{"n_kv_head": 4, "vocab_size": 2048, "final_lr_fraction": 0.1}
Each number is 200 + 30 x the weight over its row's rms, rounded and kept within 0 to 999. Layers, rows and columns count from 0. The size before them is the row's rms in percent of the matrix's.

# layer 3 attention output, 256x256, rms 0.0912, rows 176-202, columns 0-255
095,155,238,174,246,210,192,228,174,233,224,192,152,238,173,214,194,239,221,203,219,185,165,217,144,227,197,242,181,199,171,232,236,257,161,151,190,174,192,162,200,209,200,165,182,220,226,178,228,198,209,207,202,200,215,200,218,261,159,207,214,216,221,197,199,189,149,222,189,233,209,177,251,190,196,152,172,190,200,243,133,193,153,125,198,185,140,206,217,262,198,236,194,211,195,170,200,214,169,169,271,203,154,210,223,172,228,221,192,198,166,186,183,231,233,181,222,228,187,217,240,185,215,218,167,167,165,220,171,188,205,176,192,165,162,161,136,205,179,179,212,228,160,145,194,169,184,174,194,232,210,180,228,195,226,191,210,175,181,174,226,238,211,220,276,204,192,231,222,233,241,184,223,178,186,216,162,157,191,182,179,184,236,194,188,178,207,216,211,144,229,190,246,219,207,203,181,249,239,162,165,202,211,204,252,211,269,258,182,191,171,198,260,179,229,187,198,184,196,210,149,229,212,220,159,237,208,172,210,255,143,161,187,186,207,265,221,209,221,265,156,203,245,266,256,172,171,191,195,152,269,192,182,186,198,191,225
101,158,168,181,218,269,218,170,198,196,151,229,209,241,250,186,181,214,217,225,199,204,182,192,212,193,219,206,221,159,165,225,177,200,142,162,211,224,204,219,225,186,230,256,220,231,248,196,220,245,196,146,199,157,208,205,207,189,188,208,168,240,210,154,203,184,234,187,221,181,219,223,160,165,207,173,185,214,209,197,173,136,212,258,203,187,203,222,208,211,232,233,139,184,232,181,187,184,193,216,185,286,245,223,154,182,185,193,224,220,178,203,178,185,186,200,127,221,138,155,227,247,270,206,216,185,191,206,218,240,189,169,212,192,202,171,239,155,219,196,218,219,209,185,199,207,201,184,195,210,241,232,196,177,203,150,168,145,158,150,191,216,179,210,248,239,224,176,209,201,171,229,177,187,220,261,211,212,160,230,173,192,220,164,196,205,214,172,261,154,198,181,139,163,178,187,154,181,174,221,177,211,204,239,189,190,193,219,220,225,174,225,156,193,191,186,209,191,143,214,229,174,192,187,234,227,143,174,179,198,213,185,241,268,147,197,159,231,215,158,175,201,232,215,155,196,179,308,221,239,145,172,202,199,245,240,254
101,263,195,212,207,195,250,206,253,143,184,199,152,195,198,249,218,233,199,160,214,209,212,185,228,161,161,211,227,195,196,228,193,148,211,202,203,215,212,254,217,127,176,170,159,189,183,212,188,200,176,164,159,200,160,191,240,232,135,153,224,170,211,248,175,218,128,211,204,180,180,183,159,158,202,184,235,203,231,212,176,225,243,145,218,178,218,203,135,248,158,195,214,193,138,182,213,209,260,158,155,208,221,211,174,191,112,179,234,156,265,175,229,250,166,222,229,156,246,193,181,220,149,205,164,213,192,216,222,180,194,226,201,193,178,155,234,164,228,210,200,164,196,182,192,228,189,182,220,112,191,187,179,221,193,195,199,210,210,227,225,216,175,167,136,189,216,182,221,208,230,224,215,206,188,223,202,145,190,213,210,248,180,169,205,227,158,223,221,184,173,214,184,223,163,159,170,161,161,196,177,199,211,232,206,239,206,235,195,214,175,238,236,194,198,255,190,262,207,167,254,154,177,227,204,210,188,235,193,232,248,201,174,158,186,241,218,170,207,206,208,162,212,209,252,168,183,180,164,166,217,174,212,209,194,182,149
098,242,196,250,184,189,175,176,237,228,195,185,186,201,208,179,195,182,161,235,188,178,178,148,189,225,222,210,189,229,225,182,222,217,166,193,206,246,161,214,170,203,250,160,200,215,195,138,192,232,177,178,181,209,249,201,204,218,232,186,162,146,196,218,222,189,169,195,169,170,161,157,224,223,194,218,167,246,165,168,185,208,156,213,192,202,229,248,193,125,181,233,229,197,188,190,171,193,207,185,184,196,180,208,193,186,208,120,296,227,185,218,236,181,284,213,230,209,154,179,275,172,189,251,192,193,210,219,240,194,213,203,196,191,207,213,193,205,296,171,193,240,167,220,234,240,176,241,164,231,157,159,177,179,194,246,141,168,233,163,175,214,176,197,244,224,201,262,185,181,150,209,230,196,165,189,219,196,150,175,191,188,175,211,185,240,208,217,195,199,241,238,217,202,194,211,182,160,234,212,193,252,207,169,196,208,163,211,192,146,199,138,191,173,198,214,243,192,218,233,224,206,195,190,231,155,152,214,240,215,222,210,217,192,151,177,240,220,194,202,186,202,169,156,191,165,173,236,245,155,191,108,197,245,233,218,199
099,226,180,209,165,199,221,233,202,169,234,204,188,188,207,231,202,209,219,160,226,184,177,182,223,237,161,212,124,185,145,250,187,205,169,201,240,211,241,143,220,167,166,216,197,183,226,186,144,166,197,179,153,227,150,195,253,174,200,197,144,197,277,172,199,137,238,198,198,182,167,248,231,171,260,216,187,176,208,194,179,257,222,221,250,201,279,128,215,196,201,148,205,169,226,176,162,180,202,220,171,230,190,185,178,231,205,152,178,216,206,177,158,247,237,184,207,197,131,224,188,166,199,205,199,218,207,152,207,170,189,210,197,188,192,240,182,208,211,197,208,145,160,211,245,186,224,213,115,184,180,210,206,142,205,252,242,208,182,232,208,185,172,128,174,211,168,153,231,214,198,214,219,202,230,214,201,184,222,211,170,203,187,254,208,244,223,160,189,146,183,186,202,239,220,196,206,128,179,208,246,209,209,265,215,192,186,154,205,235,181,199,247,217,159,193,185,217,184,182,206,186,254,224,208,182,169,190,211,210,240,178,201,217,192,237,176,202,120,222,197,209,240,180,240,185,235,225,181,208,205,182,152,238,205,196,200
108,195,212,211,223,245,229,255,198,219,272,195,188,219,193,235,176,171,211,215,161,196,178,198,205,196,161,243,222,173,205,239,184,167,197,194,189,166,149,192,169,258,208,159,222,171,205,177,191,197,172,153,226,226,195,162,271,209,217,228,234,233,196,257,178,250,172,220,195,223,159,190,154,196,209,207,231,256,206,196,215,177,179,206,203,242,200,150,158,178,223,223,206,203,230,190,211,157,181,180,262,196,221,136,220,161,175,213,187,120,202,173,167,218,166,210,253,180,197,150,226,186,206,246,196,192,217,197,162,170,238,198,187,214,174,207,193,200,208,230,219,189,228,241,226,187,206,165,161,187,146,226,194,227,172,184,219,179,162,234,184,207,193,214,195,250,228,246,200,194,196,245,226,190,177,211,160,229,227,238,166,167,261,158,190,248,187,183,191,230,180,170,121,233,172,237,219,244,164,171,185,192,227,219,194,177,210,222,184,111,161,243,221,250,236,190,210,260,183,183,225,179,224,190,187,182,205,161,254,229,201,203,202,188,192,257,136,175,230,263,207,201,205,246,208,226,197,175,248,186,211,196,220,210,235,203,122
103,253,167,201,203,208,255,165,205,198,168,176,175,227,212,204,263,181,193,196,217,214,156,187,173,240,169,256,221,155,188,169,204,232,214,217,222,187,207,211,187,218,223,205,218,246,189,184,207,200,222,162,190,242,213,196,152,180,193,160,173,171,277,230,165,217,206,228,219,246,194,173,116,242,229,204,205,168,180,226,231,174,230,259,144,187,208,190,181,187,194,225,203,187,192,254,196,202,208,242,184,180,183,221,190,194,156,180,197,254,148,160,270,268,163,177,247,188,185,228,189,184,243,218,170,246,161,201,197,199,212,199,202,206,185,201,199,177,222,213,199,225,233,221,181,240,256,205,166,202,215,195,206,170,207,181,199,164,215,254,202,310,155,184,149,208,213,217,177,149,182,179,182,157,198,207,207,197,178,180,186,161,179,203,174,196,172,241,180,206,222,148,194,200,187,155,144,233,185,238,169,267,205,176,210,219,157,185,181,166,180,167,169,195,213,232,185,176,266,190,162,150,217,232,200,161,182,183,211,224,209,203,155,183,191,194,231,262,204,206,157,167,195,181,160,191,192,149,179,198,158,170,205,147,170,253,139
110,211,197,203,169,177,199,250,208,211,198,179,173,226,175,210,154,205,193,179,234,241,154,207,229,232,217,214,256,250,176,197,223,189,189,160,187,187,170,214,190,190,182,235,202,222,160,185,257,140,192,182,170,233,213,182,194,154,199,228,137,206,169,256,214,174,308,221,168,191,234,220,209,196,159,262,175,243,194,186,177,211,198,174,187,175,220,190,191,175,201,187,179,178,186,224,231,177,202,184,152,173,178,210,203,165,206,205,175,189,253,206,216,229,225,184,231,168,209,159,205,162,283,159,203,139,183,197,133,197,229,165,202,222,238,232,259,169,219,229,197,181,180,204,199,209,192,217,244,204,256,205,209,186,226,161,219,115,169,200,212,187,203,140,198,199,182,268,212,212,193,194,230,245,180,206,147,206,203,228,211,217,184,159,218,201,96,230,216,234,231,186,166,256,202,185,204,232,234,276,222,208,194,220,208,185,181,203,206,180,180,184,216,222,197,177,233,203,223,162,219,186,199,208,265,274,207,179,175,195,189,158,174,246,208,212,172,169,209,218,162,227,202,163,169,223,196,169,187,141,226,135,204,171,197,201,189
100,170,217,180,218,188,179,197,213,253,194,219,178,203,223,147,220,223,144,277,236,235,243,208,175,233,192,162,234,179,189,217,159,154,230,187,146,230,153,153,207,191,145,232,232,200,210,184,160,216,240,228,266,177,185,165,221,175,229,203,175,212,190,250,141,219,221,201,197,221,216,242,173,237,191,188,208,231,186,199,243,164,162,200,182,176,321,152,141,213,219,213,181,216,188,185,258,167,230,159,183,212,225,158,233,225,189,189,202,190,206,196,214,229,155,214,148,182,183,156,193,211,220,203,199,234,185,150,188,222,187,193,129,215,194,213,185,167,172,218,203,196,250,191,234,180,174,250,212,184,182,205,193,182,214,195,212,231,174,223,144,175,221,171,209,199,213,183,219,157,215,202,187,221,208,175,187,222,199,190,223,157,204,205,256,174,206,211,201,192,222,173,153,163,206,214,270,216,144,168,250,209,235,206,224,177,189,156,193,186,208,178,176,188,199,211,215,193,242,258,177,158,209,181,212,270,208,254,224,183,215,248,187,221,225,184,193,188,172,195,204,202,201,230,163,256,223,197,182,144,206,153,163,124,179,146,221
101,240,253,234,199,226,184,247,220,206,182,229,186,235,159,194,183,133,181,226,177,224,203,195,171,186,200,225,186,121,206,215,189,233,204,153,223,218,215,203,158,171,176,175,175,190,189,237,281,140,197,217,146,215,228,221,224,239,163,149,227,139,185,201,155,242,170,169,173,198,212,151,150,159,147,209,245,167,226,193,151,200,212,215,138,236,233,212,187,193,195,203,207,176,238,223,174,208,173,217,134,192,259,137,193,233,207,233,189,271,224,192,182,188,259,203,168,215,193,226,195,198,247,176,186,214,194,221,175,209,244,194,187,204,202,170,199,207,208,193,172,157,195,232,190,153,208,222,246,208,155,182,209,199,216,228,220,191,188,229,224,181,129,195,198,220,152,170,183,158,180,179,203,190,177,194,229,257,220,162,239,237,150,219,179,225,190,187,177,185,193,179,138,219,209,256,206,203,217,203,162,214,175,214,181,233,244,178,266,192,181,173,176,184,185,210,237,156,233,212,222,236,163,156,223,178,195,211,199,185,236,208,220,186,128,180,182,225,202,233,131,189,218,247,191,184,195,218,162,225,151,222,190,237,172,224,211
091,189,190,168,274,222,196,252,173,190,216,182,237,196,164,172,182,197,229,211,204,222,208,144,241,209,202,207,205,204,175,268,140,180,245,192,239,241,192,160,205,154,232,188,218,183,175,213,220,181,195,218,174,237,208,159,239,186,172,238,237,202,186,186,208,228,163,135,165,221,207,182,213,137,233,169,194,165,207,195,159,169,229,152,190,232,186,253,173,252,151,177,170,223,188,212,190,137,227,168,214,169,205,163,172,155,218,132,186,241,241,166,234,191,227,188,203,198,154,211,197,208,278,181,242,212,198,202,229,176,205,218,233,154,158,166,212,198,195,175,160,191,181,174,209,165,220,198,214,185,230,199,190,197,131,199,251,147,209,209,224,136,180,236,208,216,220,150,229,187,185,200,231,196,178,206,195,227,155,172,170,210,182,244,186,169,185,192,220,173,172,195,198,224,231,153,233,214,202,167,239,232,141,167,185,199,228,203,254,218,170,219,153,258,221,217,216,195,127,222,180,181,187,203,182,220,208,230,244,194,241,237,226,158,221,190,150,249,145,211,193,217,200,187,194,191,143,218,173,209,209,186,173,186,144,222,249
098,245,209,201,234,246,205,212,191,201,220,178,221,205,178,186,188,234,198,248,211,180,188,191,249,226,229,193,219,202,158,196,229,237,155,195,185,221,157,199,223,203,142,190,150,185,191,181,201,198,245,214,222,203,185,220,206,194,214,242,160,209,204,176,222,236,257,201,169,201,183,198,146,232,173,204,235,229,246,182,216,180,217,212,237,208,196,174,198,277,183,218,194,196,235,191,225,151,199,206,205,156,197,235,243,183,195,199,211,184,187,194,245,223,226,151,198,209,200,132,219,147,204,202,218,194,202,208,287,177,189,221,161,167,133,211,215,217,132,177,190,202,214,152,238,220,193,202,203,260,193,189,174,231,203,208,235,202,191,158,155,176,193,215,171,209,217,230,147,234,209,170,191,203,183,216,201,190,255,229,177,213,186,248,226,185,235,168,203,242,166,196,196,221,187,269,202,223,157,236,193,185,186,194,183,198,183,191,164,170,205,233,260,219,185,230,121,216,228,199,224,219,164,248,215,217,129,193,299,168,188,182,225,228,258,196,199,195,222,205,190,163,187,203,145,268,215,267,254,119,191,164,219,233,232,190,250
109,176,177,189,208,217,190,168,170,207,186,209,218,182,161,222,209,215,144,194,218,190,208,218,204,155,223,204,187,223,199,190,158,222,214,261,241,215,167,200,238,175,183,233,214,183,205,208,190,217,206,230,166,205,192,207,235,202,160,161,196,171,206,210,174,209,220,106,175,234,202,136,217,216,252,200,186,231,217,197,234,201,231,229,207,221,222,160,228,189,156,231,234,162,188,218,201,192,216,229,194,167,185,236,222,192,176,226,218,155,142,154,199,157,281,175,160,218,208,256,228,217,249,120,162,172,234,176,148,157,202,172,229,168,211,273,209,172,236,217,195,184,168,163,200,211,147,211,177,186,220,154,170,238,194,222,161,191,236,176,259,173,205,157,197,211,191,208,191,157,203,167,208,180,161,237,251,217,218,189,244,185,197,192,231,250,233,189,172,215,190,199,186,156,170,228,189,213,205,197,208,190,175,166,193,235,217,201,232,271,205,237,181,153,198,206,167,227,182,145,144,242,165,189,193,189,168,174,205,215,184,149,224,236,105,148,233,155,268,195,166,196,202,254,177,179,203,212,234,237,213,194,172,216,240,217,211
094,199,235,194,179,170,197,216,223,238,182,217,133,207,169,212,217,180,174,216,189,174,206,220,279,171,194,166,225,235,190,203,189,222,213,217,223,193,234,252,192,193,190,191,193,236,170,175,228,196,229,162,225,190,171,215,230,158,248,221,150,219,192,190,210,204,194,236,180,234,187,284,243,187,224,284,177,205,196,181,200,163,202,192,148,227,212,229,232,129,256,153,191,182,254,238,265,185,179,204,148,142,252,219,222,224,163,156,243,165,242,222,234,188,178,238,218,193,151,213,175,193,163,226,211,239,175,182,223,235,214,247,212,154,173,227,260,189,202,177,228,158,207,220,268,206,158,224,161,237,165,216,163,221,218,225,122,191,153,253,197,188,216,199,237,215,222,193,209,213,172,211,213,182,182,239,192,234,198,209,198,207,227,174,210,183,216,158,209,187,176,183,197,234,129,190,173,211,212,208,170,204,157,165,227,208,148,184,215,190,189,239,154,183,256,236,131,238,166,213,225,194,197,227,191,184,224,200,220,184,220,190,238,207,217,240,209,231,210,210,232,166,149,166,171,231,190,230,205,188,186,240,168,203,163,220,212
104,147,181,173,193,179,223,237,215,245,208,178,190,260,167,171,211,279,226,189,220,231,151,244,218,213,238,198,232,238,196,232,195,269,198,224,159,147,210,205,203,179,204,183,177,210,182,176,258,247,202,223,212,208,186,160,171,180,191,172,259,215,197,150,229,173,193,215,232,213,194,234,217,222,266,180,210,178,215,207,149,219,126,212,159,225,147,195,161,200,217,240,193,239,198,181,214,249,237,229,190,203,189,187,140,210,176,192,172,212,237,178,240,244,242,221,208,222,173,176,221,213,274,258,225,200,242,234,183,205,206,162,218,213,183,141,219,172,156,217,224,180,189,221,195,226,221,222,199,229,178,219,219,218,154,243,190,187,221,218,196,171,125,214,205,204,189,194,175,192,209,192,192,172,188,263,181,220,183,226,221,217,212,183,232,209,245,208,216,248,197,198,269,162,242,187,217,166,187,183,207,269,205,221,231,176,201,188,205,215,163,207,140,186,214,206,137,168,142,250,202,206,165,240,198,208,152,182,238,170,166,193,223,216,201,223,197,204,208,223,160,133,219,221,216,263,230,186,214,196,188,160,168,249,204,181,247
104,241,206,229,202,243,201,183,259,174,181,200,192,231,179,200,220,192,216,192,181,225,210,189,223,161,205,157,179,187,199,235,253,251,209,230,219,235,218,166,189,183,203,186,202,174,237,175,238,167,174,220,224,229,208,175,208,186,222,195,245,205,154,223,146,210,201,158,184,183,142,130,231,169,213,210,189,234,190,209,219,194,218,202,195,225,216,164,214,224,155,187,262,215,190,156,204,226,261,188,185,158,217,215,199,274,243,220,206,184,199,165,203,202,179,202,191,212,134,174,143,218,203,184,251,217,214,255,222,117,238,189,184,140,212,193,159,195,197,206,183,195,227,247,168,191,178,157,265,191,207,247,180,222,179,210,259,156,277,166,227,223,205,158,137,191,214,155,193,205,212,226,231,214,169,210,213,232,180,213,219,182,172,195,196,191,243,205,205,157,166,152,200,249,255,220,175,233,167,206,166,198,184,215,225,207,177,236,167,236,162,268,219,199,214,219,188,190,175,248,218,207,201,209,213,193,239,214,184,280,168,192,250,233,223,146,146,211,209,238,148,192,242,196,202,223,194,164,245,183,170,217,170,144,232,199,198
091,197,183,197,181,214,178,214,233,209,174,159,157,166,203,171,191,184,220,146,171,143,258,235,237,198,214,216,233,210,172,180,202,180,179,184,169,239,224,146,218,160,150,156,201,235,155,185,189,184,180,203,169,185,210,206,224,196,178,191,180,217,186,203,217,170,136,115,202,172,217,189,205,206,230,202,232,168,216,183,190,236,254,220,148,166,186,142,208,239,165,154,165,208,161,177,239,227,230,172,176,236,177,212,237,184,198,240,211,157,223,215,198,227,191,248,226,158,202,210,261,265,189,229,183,113,186,168,186,188,262,209,201,189,195,220,211,193,214,158,184,187,219,235,163,215,192,147,151,191,232,193,209,182,227,207,214,162,175,235,175,157,240,243,221,223,175,144,196,149,207,233,181,204,271,165,283,173,251,197,233,223,205,180,173,216,206,182,204,167,218,138,232,193,198,152,202,190,219,219,208,184,173,264,229,194,218,190,204,199,194,222,176,215,150,191,156,216,272,206,175,224,173,236,167,196,238,219,233,151,201,209,247,202,169,217,212,223,191,227,202,147,248,213,188,192,212,188,183,211,162,223,201,198,145,210,173
100,175,179,216,165,203,187,246,179,211,243,230,225,206,218,223,194,209,196,168,164,181,261,191,102,200,225,179,171,202,197,219,188,205,200,180,250,219,194,162,137,186,202,206,208,195,204,210,216,210,184,153,303,190,174,229,178,181,200,208,223,218,186,208,152,236,194,246,204,203,228,237,218,239,238,236,177,181,259,222,199,214,164,209,155,216,193,222,225,169,182,163,136,193,197,206,209,186,256,162,174,192,229,181,234,187,197,227,283,209,156,195,202,178,240,198,190,209,216,173,211,181,209,144,181,167,185,263,252,229,194,176,164,179,173,186,130,165,206,200,209,229,226,206,229,204,186,274,193,182,229,150,211,192,163,208,199,162,135,207,206,165,160,254,225,224,235,195,200,196,174,167,192,184,273,166,164,212,197,200,229,179,195,210,167,178,163,190,197,223,162,220,226,195,210,179,181,231,214,211,200,182,196,230,178,259,206,234,188,205,229,194,185,176,253,219,214,268,214,182,266,205,188,256,254,172,134,142,188,218,171,188,140,221,192,233,229,186,217,222,223,193,145,176,199,198,230,178,250,229,208,199,199,232,160,203,209
101,210,211,149,217,209,204,183,164,196,161,251,188,177,235,187,140,166,208,164,179,192,174,203,227,219,181,229,215,180,202,263,206,160,228,201,133,183,140,128,176,162,162,189,233,216,194,241,208,189,235,189,225,215,179,183,180,213,142,230,202,195,211,165,192,217,192,165,150,218,229,226,205,180,219,159,206,206,195,220,235,191,261,159,184,213,260,225,177,180,193,186,212,157,189,200,217,212,207,200,238,177,209,195,187,225,219,267,199,145,175,203,218,174,245,193,218,227,177,200,180,156,161,152,235,202,201,175,194,221,172,185,164,226,186,233,204,145,241,228,210,183,244,192,232,191,219,252,126,196,228,205,230,178,227,221,209,209,169,237,216,222,184,150,257,187,261,192,187,246,227,207,192,197,252,175,105,179,212,191,150,166,186,204,213,222,245,174,226,231,168,203,200,169,272,199,242,221,222,281,236,207,261,174,205,191,241,220,200,165,194,210,204,203,224,201,198,129,205,188,222,230,256,211,193,219,162,190,167,235,210,176,169,133,219,206,193,236,179,207,201,235,178,192,189,237,155,250,228,182,232,247,208,203,211,192,206
100,220,193,206,144,174,149,237,198,204,193,257,235,226,168,214,211,190,234,175,168,172,241,231,196,218,229,221,180,247,205,174,223,207,170,221,178,194,173,183,157,183,197,216,127,224,203,221,127,211,266,188,189,231,209,204,221,234,229,224,220,216,208,256,196,195,217,215,146,196,193,225,228,219,252,180,136,199,193,183,196,203,204,162,204,150,205,229,202,213,179,150,166,267,209,220,138,170,216,182,209,238,176,197,170,272,215,171,182,170,222,231,217,233,236,227,241,189,215,232,222,155,244,172,217,257,229,239,226,197,202,198,184,213,251,176,217,174,194,212,225,211,167,140,135,229,195,208,126,128,214,241,208,203,183,217,251,188,195,244,236,221,229,165,222,218,210,250,190,224,189,196,198,202,151,204,228,165,182,192,194,209,153,230,241,159,149,222,166,249,199,186,224,197,181,168,163,212,184,194,263,182,179,218,239,184,200,162,221,233,236,219,202,246,222,171,206,225,185,185,158,185,178,171,186,209,176,196,217,175,160,202,171,250,254,210,209,169,197,246,234,211,222,225,248,213,233,159,193,202,191,210,192,129,197,215,148
101,226,197,190,231,136,236,174,223,203,185,198,176,217,162,210,154,169,151,156,221,226,234,212,169,187,263,222,175,201,175,240,175,199,169,226,217,260,237,218,198,251,200,191,169,195,212,224,206,217,180,210,183,187,225,227,220,216,166,159,160,240,223,239,208,198,250,202,185,246,191,221,209,188,223,178,223,199,214,178,206,206,167,108,206,178,195,181,201,200,212,210,187,233,155,142,158,301,220,234,199,249,158,190,243,201,173,196,209,165,202,169,230,151,235,181,188,199,233,221,184,235,146,164,273,191,196,233,230,163,251,202,237,249,169,221,215,175,245,236,216,152,178,211,166,243,212,208,215,194,209,181,219,191,206,224,173,213,213,176,224,194,244,138,198,222,201,215,192,231,198,228,187,171,196,199,236,179,210,208,174,161,250,230,185,231,235,235,193,147,212,165,219,208,203,221,191,259,236,135,206,215,170,249,206,207,205,300,207,203,192,184,188,273,166,218,162,216,199,225,196,216,150,162,241,157,222,221,185,201,146,178,213,170,171,182,210,191,200,197,170,202,191,221,196,171,208,248,229,228,152,200,220,170,154,164,210
103,198,125,165,244,199,156,162,190,176,208,228,201,218,239,225,184,230,152,224,163,180,225,183,160,206,186,208,193,202,191,205,219,224,223,188,212,208,163,109,183,197,185,271,223,193,199,203,190,239,169,219,174,231,186,216,225,189,200,178,176,199,214,220,211,171,234,251,178,218,162,215,184,231,163,171,224,169,233,212,180,222,187,214,164,175,221,172,196,179,235,190,207,213,218,183,205,203,181,204,268,220,246,217,204,199,164,192,216,192,184,185,202,129,182,174,206,225,169,215,185,145,202,157,237,210,234,192,175,181,225,241,201,206,161,140,179,217,196,208,204,154,245,126,229,199,208,174,240,175,169,218,208,182,207,204,216,205,209,189,160,225,182,201,215,155,207,182,204,223,211,136,260,179,164,181,236,169,203,157,217,162,164,186,176,244,230,152,273,110,181,169,212,232,217,177,204,194,156,221,200,130,229,214,188,250,173,218,201,206,155,189,199,218,171,212,231,187,179,158,210,188,199,225,200,233,241,217,79,189,224,232,182,176,184,226,240,230,196,183,243,161,158,163,241,218,156,169,184,228,215,147,197,157,217,166,164
102,210,210,235,184,243,138,185,200,210,212,208,195,199,211,189,199,182,193,209,189,183,192,175,152,217,228,220,202,172,167,193,245,156,190,193,150,142,187,174,147,166,182,174,203,185,216,199,174,206,217,147,186,202,248,208,192,219,213,209,189,189,260,155,178,226,228,247,189,117,251,181,149,204,133,172,192,164,195,154,175,208,235,206,133,238,213,186,230,212,201,109,259,210,205,131,150,237,222,195,246,233,216,227,186,150,176,232,202,235,146,173,184,194,216,231,178,237,204,222,171,191,243,183,172,202,222,198,192,225,279,226,227,241,176,162,216,203,210,178,187,237,239,193,208,174,131,208,199,200,161,212,191,209,154,237,219,199,152,196,213,202,185,228,184,208,252,215,173,200,159,179,151,215,195,218,182,188,198,164,200,237,169,247,188,220,200,252,178,250,223,195,227,176,243,221,225,228,158,206,234,170,241,214,221,206,138,125,213,217,191,203,135,215,218,221,192,185,212,161,219,154,209,185,184,253,216,201,220,200,174,175,194,213,172,199,165,164,195,218,232,203,210,215,162,191,206,214,208,209,190,280,238,251,166,222,196
106,213,210,139,171,164,172,199,215,214,209,194,163,261,217,171,161,200,183,221,178,200,234,226,243,244,182,169,188,197,212,199,217,184,280,240,225,256,191,262,205,236,211,165,166,220,248,253,196,195,190,221,174,153,181,216,174,231,179,198,217,194,176,185,166,185,264,182,165,170,261,212,271,156,235,138,206,213,197,182,188,214,245,200,188,186,234,195,144,192,177,181,172,188,124,234,135,228,209,159,205,209,235,166,260,110,198,188,255,198,194,234,208,179,219,202,170,148,258,159,191,207,190,241,175,156,200,236,166,209,184,179,156,192,215,187,188,171,192,238,166,203,188,215,250,191,242,182,189,158,174,250,218,218,209,193,212,192,203,190,181,193,202,160,206,218,178,188,162,261,282,260,160,159,204,175,226,202,163,194,177,188,204,193,221,170,215,211,205,195,184,209,188,202,190,197,244,261,190,222,157,231,239,172,180,205,156,215,153,207,178,199,178,207,177,184,176,222,123,202,236,192,184,223,213,221,217,206,192,191,199,226,221,257,195,216,260,222,205,171,184,239,192,185,190,192,168,168,209,193,261,206,192,214,181,206,201
096,205,162,188,206,219,127,183,239,183,165,180,176,172,210,196,233,219,138,218,201,222,257,207,213,192,184,206,225,177,178,164,182,163,232,187,253,196,145,196,236,211,186,207,178,206,181,184,197,210,197,233,218,210,202,216,191,176,173,248,164,177,188,206,203,217,222,181,235,165,220,197,179,166,243,253,211,217,247,181,176,247,169,188,209,162,216,212,187,156,252,148,181,161,143,226,162,202,191,161,190,192,246,176,200,156,238,224,155,222,267,211,211,169,245,175,168,191,239,204,189,143,225,174,205,208,210,196,180,153,205,214,177,176,237,233,162,257,223,216,162,117,180,221,205,215,187,211,189,222,189,203,206,185,223,149,215,190,204,203,202,143,140,207,180,203,191,194,198,218,213,182,209,222,211,236,223,252,194,163,249,226,153,228,245,208,220,183,183,220,107,190,232,216,237,158,216,149,192,226,240,178,202,156,116,206,200,217,226,140,236,171,169,220,219,203,164,242,168,165,168,200,155,212,188,181,211,180,197,249,188,245,246,201,186,176,251,211,158,232,177,258,210,220,172,212,170,202,206,203,190,177,191,281,208,195,155
102,204,215,156,196,161,169,242,231,235,198,135,216,180,143,201,185,218,210,138,240,215,209,206,201,253,206,221,170,171,178,164,186,240,166,178,189,184,187,162,185,194,228,193,244,197,240,215,231,173,252,204,219,190,234,163,157,169,224,180,163,187,183,182,226,185,219,193,195,293,245,168,249,160,227,192,189,213,183,158,179,227,192,187,189,235,202,177,162,196,178,191,237,204,177,203,184,267,232,198,158,201,210,182,230,197,227,156,163,252,236,184,243,188,241,189,242,209,194,177,171,267,184,206,142,177,212,172,181,170,199,168,176,165,189,252,232,231,146,164,222,183,220,190,204,213,153,213,177,186,203,256,242,172,197,227,217,169,190,201,232,182,151,187,237,165,179,173,223,216,204,222,200,153,196,207,195,209,273,210,215,173,209,200,179,165,194,219,216,162,156,167,242,224,173,218,207,154,192,176,186,175,252,180,205,167,224,192,214,129,138,215,171,197,187,200,213,221,217,177,201,178,239,181,150,242,158,201,247,195,150,208,228,207,243,187,278,149,202,170,250,238,195,161,237,270,233,187,186,185,212,199,161,210,172,203,182
100,238,192,199,244,215,241,185,154,202,199,121,127,200,187,181,204,213,108,217,201,186,210,172,209,196,183,177,183,245,254,168,182,196,174,230,188,182,199,212,163,195,247,212,160,159,194,175,165,189,198,179,166,174,240,257,226,166,200,167,207,220,159,238,236,193,191,183,170,217,194,231,176,168,153,138,220,161,161,204,216,238,234,210,173,251,164,137,256,187,209,254,173,209,214,234,200,160,183,169,174,167,257,200,153,198,222,187,193,248,195,228,246,217,210,241,197,258,168,225,170,180,209,187,194,230,195,205,128,249,167,193,224,201,195,201,212,220,248,205,213,186,189,214,195,185,135,211,234,203,177,174,222,235,231,217,150,184,237,191,173,238,217,196,172,218,221,251,189,164,187,181,191,165,229,205,195,194,164,197,224,255,173,267,196,182,172,186,220,174,277,167,173,200,245,215,183,204,219,209,179,154,210,258,171,206,168,216,216,199,199,166,228,185,232,175,145,189,225,230,201,243,192,190,200,139,196,230,175,166,188,194,179,174,191,196,203,217,175,222,199,237,195,202,199,156,171,252,225,236,221,227,210,126,245,200,179